Weights of a small transformer language model.
Architecture: learned positions, biases.
Each number is 128 + 24 x the weight over its row's rms, rounded and kept within 0 to 255. Layers, rows and columns count from 0. Numbers have three digits each. The size before them is the row's rms in percent of the matrix's.

# q: layer 8 attention query, 64x64, rms 0.0604, rows 0-51, columns 32-63
# k: layer 8 attention key, 64x64, rms 0.0619, rows 0-51, columns 32-63
# v: layer 8 attention value, 64x64, rms 0.0616, rows 0-31, columns 32-63
# o: layer 8 attention output (transposed), 64x64, rms 0.0753, rows 0-31, columns 32-63
q0 124:132088163133121168165138131167114122107158127131155139138115122134133129104123153166144104123104
k0 119:167065129147092153089162095129115105138107120147157136138116126125113150093141157155123082140118
q1 114:129116191130132149077082149109134098120158096111097111158157103092137132112134132070115128139110
k1 116:179123121099109152124106173115128127142143120126108161096108103148118156135133147091108137153138
q2 128:114175168096093136119109112142141132096140120098097152138126105123089148108142138151173124111141
k2 129:132117114086139123104078124129127127115125071114105141115155103148101120096173086137139126138182
q3 125:092116122151112158138161183128176144114119144131105114123120129147155120115138124140084174109152
k3 128:136110125173095130129153157129146144125115103085118146145151167131108126140118165153122152136115
q4 138:147135083128127131138129128127120193112145161185131090152133110105160173106133156104161137126091
k4 135:112128102112070147155141094136134166131101157151080076149139160117131134094143147148127096130110
q5 108:092115160122129107158123116142078131135140094129166128149125091133133179127167162115155145103147
k5 106:132122169131123117153177138149075148089120138142108135094125069132111128168146137137118113120170
q6 119:109103134154171132135101101080120087173098134155116124160119093142137136157118171141121117091154
k6 119:120116119148166141131109157143127107133142143097113143128094084123127118153117130124123128148147
q7 135:133116176121140136130146134087137141101169143125125147101126136090071122130103124122124138098152
k7 131:158098109098169127140111100161135104133142142113134138107179127128096116129129159099165118144137
q8 125:128136074155120099148136109159094150120155147118144145114172108183159143125115129133126122130139
k8 130:117147147133164052124146100170103116117119171139115136129142142124127127125095126170108105116107
q9 133:156113107157126139175149129110117088156153144141171152145103114121109100135143101151099143167130
k9 124:129111132138125155132140079117109128138181125156156106151126147164105121122127084163119147121079
q10 127:127097136096148104130194157139126085169115122121119105133121100105141137123148066150157102097122
k10 128:141136162111146129153162126094128115141140135124117144131112137157205102069128132160133116162148
q11 106:167156149134163117134145159107143065113149078143141132123112149105170130166148099113115149101108
k11 107:170175129149115115138145108098149117137169105143162134141088149108152128121120141106138129121140
q12 125:104078075124110129112109156157108099139150133117071129106127142152145145116119106105104127105117
k12 125:104108112158145081140133167138101112117145174122117151112121140143138153141165128112158129136080
q13 115:092100102096136138096135134139107109102110119153096094111151126111066117123138112111113139137101
k13 115:130124117151122150116137130124095157132115164115140092121113124123132137091147125166101165187131
q14 131:152121151106126110144112113110123109104098134169115156155117131106159135128136154160192153179109
k14 121:142098150124115122164097132133132143128125144163120121113125131074086090112139108139149155096179
q15 099:106126106161087103137152130112100171109134126121104187096137130102139131093144124130137073160107
k15 104:141123148155129110141127080136115155114102158157079165109139120098147106095153115116148128122117
q16 121:122144125165124153101161146152145075099134159088158099169145109163136130107157153162106111162167
k16 121:180115158134093139069151158146097081117112112109125125147134154151126103139107121153091159142127
q17 131:142091127126113139167117145147129109138179119143161170155169118120106097149116155120075161122127
k17 127:129125111132140141133149106128128140194173120144151109118171094107086149190163112122113134159102
q18 118:123139104114151147136118129109112194155112144130160089167115110093096121133118158088105148113118
k18 115:092124149166103140150155113129183161125116125121098082126145100125123173136099132126117139167113
q19 117:115139158130109150053097124167135144131148161109149121132105115157145181113108135120122187138125
k19 119:145129096140107151095146147168127131102099138084137121113107157137103143141097127118145138126132
q20 120:099149119088160134144116111129154122130118111145151154168102115152072137160122128147144114169130
k20 125:078144130129122127127107090114129117141121113107140139104138093102133125105117078179112160157140
q21 117:099098144132116155144118127158145146133169123118098110122143097097091106061120109114143123167106
k21 121:110061128103104164119108115133132137177113131138109174112091139121127147088132135137127130128140
q22 130:145158137098149126109121133077167183119080168113147118082117150137144080115131146164142082140142
k22 125:135132109080155100092067093137173137082107137118109138146108147157137072146137128109121154116110
q23 118:127146096123149097118115140166180168153141118140137117157120144141105124129114150134108154142108
k23 122:077118131109100093150128163136166148146095088122142101087144146099126128166115117130161121148079
q24 123:132151098118133112097176114171114139120166097090095101140117166117126106118080146116145140120153
k24 130:079162138091133141093135130157107094128138102163110120105126160133140142111108154094151120135148
q25 136:132136138153135143143087137101142108119129135129132118131150145143117117161153165152127088125095
k25 136:151136129101102107135102149101127111129157145094101115136083127115138161157189138112099107120101
q26 145:170111148140129106115125167167165156139125120104119127138154104137167135073154127156140146113098
k26 144:193117111099129074166131150116157139112130115110118108150151081149145127106138122165147140145112
q27 118:125106096156133103109132102138132116125180094118112119095094173086142146130151112138147128084171
k27 116:120160114113112124129138112133125095114154125121116131114125178168124112098174106110135122098142
q28 127:139161110054083146111137156124096127109132133138095150156171132125092129144089100129140098170133
k28 123:137107125129148146116100101099127142107103082133121128135164136103116144123116137161105112121128
q29 118:114154137104139143150132146141119118129143080128158105092139114152147090138136163110123132085131
k29 115:113135120156123120095196119125129125087119125113174121133109085123128111124107131136161156131145
q30 106:108151091165118116157129160100153104120158117122094142095143140161093102089139139107116107132121
k30 107:103133084127120123153089132134117133127164116103096166122165144110122128175130138147130135133110
q31 139:116143163163159091147122150184128135133124107111117158162091110140108126145110136164137096136107
k31 133:109137162100134124128105151115086120180113102106111141116098110115153146123116147159078131160105
v0 118:115140125107158153116119110125152138120176129120138133140133129129114154120097149185128109123134
o0 115:133106121135134120098135196161134139103096129067116104107112115149144124114143096126131193147100
v1 131:161153115194122154124102129144133147152141122149116125090149092171141075116109086133159135162101
o1 125:096149139125137116162122167134156128162099170119124151105134130068158173146116143140100093104147
v2 133:134096145102127128094178072084133115126124115150099160119141116109138086122116113071117125151088
o2 130:129128170098093131083084177095140138134117107109132115106106104132125162139126196128146135140129
v3 119:100096106095100155134115122114133116099159100088146103054144107109192154131132094099129128123131
o3 115:164136201154148144118124112150095134172089121140127119125092145135092112139134116127088110112090
v4 123:113124137133145138112129163152130124101177146130117114112139153116138147104132093104146135114098
o4 116:159152148110139113082143119111068106150138133143097143126155111104138158127110135147123133139120
v5 120:138168089137111121126101104131094079168147157108138113122160140126121112080121182134117100166139
o5 126:102119103128110131129111113126144146138154136142136114153140126154113191099181117150123111085048
v6 128:117137121092142103150101099101130109159146144132147122140135136148143144103106154098061139158141
o6 126:153110146100116140139130140124124180122126120152080133114153077121142100116133114106157119116082
v7 132:168161166153123137122103138163125147149129143163112147120120149120123165119139052115108113158184
o7 128:111146115118115137137135138109132124130077074099106152183102133087159105146153156100161143132102
v8 126:149122094115115117179144131105092151121108135118142118095137110120091117132094118070116127120164
o8 133:094135089109107092118091138128119121172105115133108111102137120146141117104104133138117100123106
v9 127:164101131115126142133131137158130146102138108175136147127097129144146142130079094089057113123134
o9 131:132148103100147135161087170120104138105111139132169145101140081105103112159184137141103118150116
v10 113:124118076124129117190126121154132143127129083131150121163140151159147153114130138088166132162178
o10 118:145123101156105115126069154144112116156154143075087165141131136115111113084156121113132124132101
v11 121:162148123167125144121081094133093146152117081095127126108129114163142112085152167113121164113101
o11 119:055155164171142120129122162125087102135142167133145143138121106125112142147113116130155145151135
v12 114:161181105094159125088174122129156144150084129139103132151122139144097162125135111128119129130079
o12 119:156088105136133128102128161126159101101129160144168149092102143100154119136118130084155173126098
v13 123:096096126105175123139115172127119126171106146111123103167151145117139120150121092097139154173119
o13 120:149117127120120094143145107134124091124147081152124156118074136103149155063115133133106148176151
v14 121:150131153172181165137109097129137125128125136131126115100137140062178121141138156119153112117143
o14 122:154141104131122128121134127077107167157124116092141130128160210153107131113099110159139135163068
v15 125:087152108112113167154127123087116132129139123135136158168116142141130068168131133155122146126116
o15 124:100166131105138181125125081166119137112161114092140099094136128095123125124093123127157138140146
v16 135:117117152129121133128102100137114151079135141087110112121135102175109131154104119135166138137135
o16 125:138087122175130126098174130133142145098126131148086147127100136145145143176098132119138102139103
v17 128:118143146106126150138110147109103144083136122146185138130155122126165113117128097097134106110129
o17 124:135169122139106106181137108079111123156124117114155144137104128156173091159115161151106149116135
v18 117:158119095117130141152146168128102156085153116081150126131109132051116083118123107145119082143119
o18 115:122176113065154123109118181139117136121135085114124111100106130177162160142116087138110100141129
v19 123:128113171131100121117113138112118138150113107122139141181161132148145127138094117124167134094132
o19 125:112148137108105117072130107127171131142151124133117143135142121129098120140127116127055148187119
v20 127:130128158120134105097139144154137123187125116120141129110133109154092093123155142082104065156141
o20 133:083122118126129109136110106141153097109115164122145114149164161100137125144135158146129123131105
v21 124:139114121142163147114102147141107137133099108129119109117119153132154160097099122123141081145118
o21 118:149107092131095164193121136111159107161162118144127136122092117117061141137125109097135129121136
v22 137:143118131089123105129143115073132168180159152123146147062130171156119161150101139154166141136169
o22 129:176151141143142105108141127131153096083117136145115092133142116136113101118153153128152106100103
v23 122:120143118121119141127116137074103101096132101152115164102162162108124148098108126151113145162132
o23 129:152077105145092164113132130133161157141122140090134096108169146130129167154123147125131117142138
v24 126:118109114136128124134079127131153097069139125196115135099098118166117134141129128147115093134097
o24 118:114128104153112109108149153146122176114133102082147140131127123082110112174169113142119113112128
v25 129:101114101173111101110126146136140115162104124135131095119147132152169111086174088142101141082137
o25 124:107105158116132162148100124115102129152161114154137154138132165123120138154098183118091134129115
v26 145:130105133127109103098098092103112142137140125144116084131117143157139111148119075160134086133137
o26 144:127124128162139125093125138139113143141098115098151104158113085115103125150114177118117099167157
v27 133:185121074112130169181139145142127081143053126134120128106115138146137123168118128162111130110128
o27 134:147112125103143060141095128097132147116161138113139114137070100127123151171112122137145153134138
v28 126:090140126096128119172151120147139074128129092139102135138124142141113137094138098139138136145101
o28 121:131118097139126077138126139135116167083115151131129139135161152125103139132112157119152131104149
v29 127:126109108116143146107172115166116119127153105109126130101132114131169128153129083127144114120125
o29 128:117164122139135129124151157120133091108118169131109155119119178156122110136128113118105124131159
v30 137:125090128192145099127142134081116105136151129118124133140147140146113141117121120140123156096146
o30 135:135143118132130128122104126142129073113168154122165122133127089125120142142116146096114109146084
v31 130:104128162172178140170159108104187122098121119107094119102130129146108118120113136114087111139138
o31 124:135130093128144140094143165071119125178106126141164129146104109106114138117138101151129149095137
q32 077:145209170094096164119132157140146146134129150137154085119148106132146160099126125145107139073123
k32 089:164157130116125131110140150113167170123088084105140095143134084177116105082096130153124131124110
q33 070:128111136118162112123108165110146121153132080141149073085153134103105120095168132120137118097099
k33 058:162123088151098122119155149076133142152146089142122135143078090106133182120120147095110115116147
q34 069:131105129166165119141134123113088138151129132194152090128148110090104135138157153113162133166087
k34 062:159117128142118132162137072149174118108155124150119092119123112109113128163156138106133126134154
q35 063:104084152125194093155098133126144134140126124161117195137147105108114137133130154137139129163123
k35 065:140082111155116080147099115133125154149137169108120134101118089086131150123155097157089165125122
q36 073:121094139167177145172116111138117129129098125139093106107140134122122143120169121116155145114089
k36 076:118097119138094124152143112155085139138146187109152134098081129108142155113146121141152148109153
q37 058:142103183092131135151153163154122135142096150171121123145134077169150126129110116127151159126108
k37 061:120112128139141109152101132144165154121115171129157133126122103118148116081107140156111165203116
q38 065:146099128171139169130108138130148128135133152143079112121143138122141094090106129119122163094135
k38 068:132104110095095155137118147167142162163131180099154084112107138171110142140141145118137113141058
q39 079:127076129120149152122123121118099156113131106118140120149161137171126085095208112143135110154107
k39 079:125092109167164148102144085125092103103134146154125153142137085093107158157161110125152153157160
q40 060:127112127106090115134129108123130149160165117145131144149120090103156115130110139103141097126117
k40 065:127134113150139120134162147113151118140121132157155149123144099115118140057138089114147085102131
q41 063:116128099106153153146139130121116140117098163153105141079163136141140085110099105116124143112108
k41 072:092119126100155130119110108149118173132107183146171133127153121145133144091121132137122128149067
q42 073:139100141137125136174136093125106111129114177133168094111127129140134090097188079145158115118138
k42 072:170109167117098156121131088128137122111128146146149099133116194136117091117147122147120130104091
q43 078:166090158136136078102120115128135115132128130151138130134128128121142125119118146170167110169130
k43 081:156103165096181100116108094152139118127128161155113146093106108099120106123134131089134161137167
q44 064:141143110162169148149116126134166127122150106113134153111152141120074150141155129154105100097143
k44 078:116125105118112147110133106127118127173156089115156128133118094156103139120118107183129105148083
q45 072:086061125149186109144129125155134166149102131117140096107091144124104122151166159145131129127123
k45 083:138114125145082131132136094165125148116153173103116109099120146110127146150136139167114170135126
q46 054:110130200135158167112140132142133098102142102147172114129095148143112090122150137138149136137113
k46 057:155129149088119167088101118137113100125139146146109101141114139143136121166162144093116176145149
q47 070:116158116133101179112090105110121124133169128152096151159112146093115130157121148106072176162165
k47 072:129144127167086144153127139125149157145136096138093075116165138155105131145130107134082123090108
q48 067:150180120103106155141142130099111135129088146129110155123178082150130106108137137122136154090088
k48 065:112144107142141124114124152079128141135125126122158135137162095102115153092131114150147068101140
q49 063:133112091135127101114108138142108144092136150110141139096129170144163145132158129121152174121143
k49 059:145146121136102097130118135152115158113106118125131120114137131160109134160134133122151124130085
q50 070:128096166141178121158119119162113110151148074156137087092103145097129130101118133119126174098089
k50 068:121115147112089121143146115174122146141125162140130108097105139116167136127126158107158170116155
q51 073:104130158130135104170106117126151148143138164116070154089122131099085139108155100139114140081113
k51 073:127121097132132138157085105146115143136142151130117128134133113131137119107127162140118131106137